Weights of a small transformer language model: rotary positions.
Each number is 128 + 32 x the weight over its row's rms, rounded and kept within 0 to 255. Layers, rows and columns count from 0. Numbers have three digits each. The size before them is the row's rms in percent of the matrix's.

# layer 5 MLP up, 384x96, rms 0.0917, rows 377-383, columns 0-95
096:130089138181133063114133115150115119061194104101168130118139119109172124098087145075098116140138089134172124066098147108141106121103125137073203134109159135109110121096112165085203109108158104144132104102119111158140131072137147060181155126192135107150082114169150087129134127053165152142
101:111165149199109106160078162085086093187092084122095122143186127129149167159116180089105147131156133129157104105139162112157107135128196089157139139113126184112079109173112121104091166118049175105119066124136075122136107169121088110076161182099162142125139095122142096088117124123152119176
097:135127141121188124055100121134140060075083130180072089101162106114148102172162098151097153098204122124140107143114149163174134136154125181156150111117110171115125133137094142107105143127105052134123094191132152122154196123141127151093093173083136185083095128129187126125106119165115141077
104:088077128168170117108131130105106146142145115131187109110110166129159141133139147088107139143194189168138115145163132198134173159101162123119187088174216134131101148191057114131076179108133099124137155076121093138157115185137091135159131087114127091119120179185098120115107117084132153127
101:139159073127091140153121155152155106114114072125134109164148127077202110153136069143097152152096082145163111118141096131170127056062133158137178077155077129161093157142139121125119136067122164073122090193109111085158080133132151112123161180132143125113143119113154199107139129092144148057
107:158128170133146147115136092061162135144171123108142144144151124105146121139172157087097157159111111107190076103052158179122149125172113122158176059182113096102051154182153117151111148148154075098157100153084126097146101119093110128099125112143136142169135066099140142189132158117089087081
106:107160076124154115158097089124183161116124141117122117092107114115121127053115109106139131152167130109190143109201201146105135195099135153104151154121120177195119141151192118112153150062088180129158133131081096115145118130119158110082146110128088141138124135166177096063182078091143147100
# layer 5 MLP down (transposed), 384x96, rms 0.0813, rows 377-383, columns 0-95
097:089151147136132161112134140124126125163098169134079099128145133149109129101100138188177186085151123102082086192159092202106162115109120095188022116089132181161107104154142103110082110102102155144122079131199138114123147170133070163125143084120136153112103116116133159107112170172133102120
101:172149106143069149102205117068169129110154112087173103084081153159109157128105115154084103154143126175148172102107138167147149112157123103079186136157115132086083164111157106097182173114164108054166161141144131163102099059172142156145095096131113058121114143131123133146117094112095132159
095:165182139168105137127133160168116111158121093130138088167153125173138160133093154042129093093115118179106164087152160136112148126073119103109105121132184122167081133207148123135120146071100177135101092076177111119169112146166086129125110104158095070152110132130166116170139070100156059146
104:145106096097090123191138163071163121116107104156082159122075165112112144102092098066153159169140075131139113161123115152076092132128130083138088189102150154101202180121108123185141174121151118150149118162100115134152174144135101096130144170130134135153167133169108087113034140145061150117
104:137154091195096100091133118138168106170137135137103175103148165105101118163100134198154069098154063125157071086173130159080139157136078061156114173082148104112100117182158155133169118119072131141142124196122134139165176110103120086130142128133158094148101147064148123139112072131107151125
103:083123085119153158155144081121120189133171152171119168080118139056128106109127121111108129144107208090098095061129112190131150065178145122100175145139139121114120112189118107134128141142137121073150151113099168124140144159112180155084048137081072174156095120134123127156185153106125134143
110:101146128200119152035115184128104130108090107123206091089169129120178117143074128120168110136149164160097139149189128114148082099111110122132133171115101132109136135158151141130148108117131122126129134184138132157069104108092111066145113093073074135147074161126145155124143198189088149172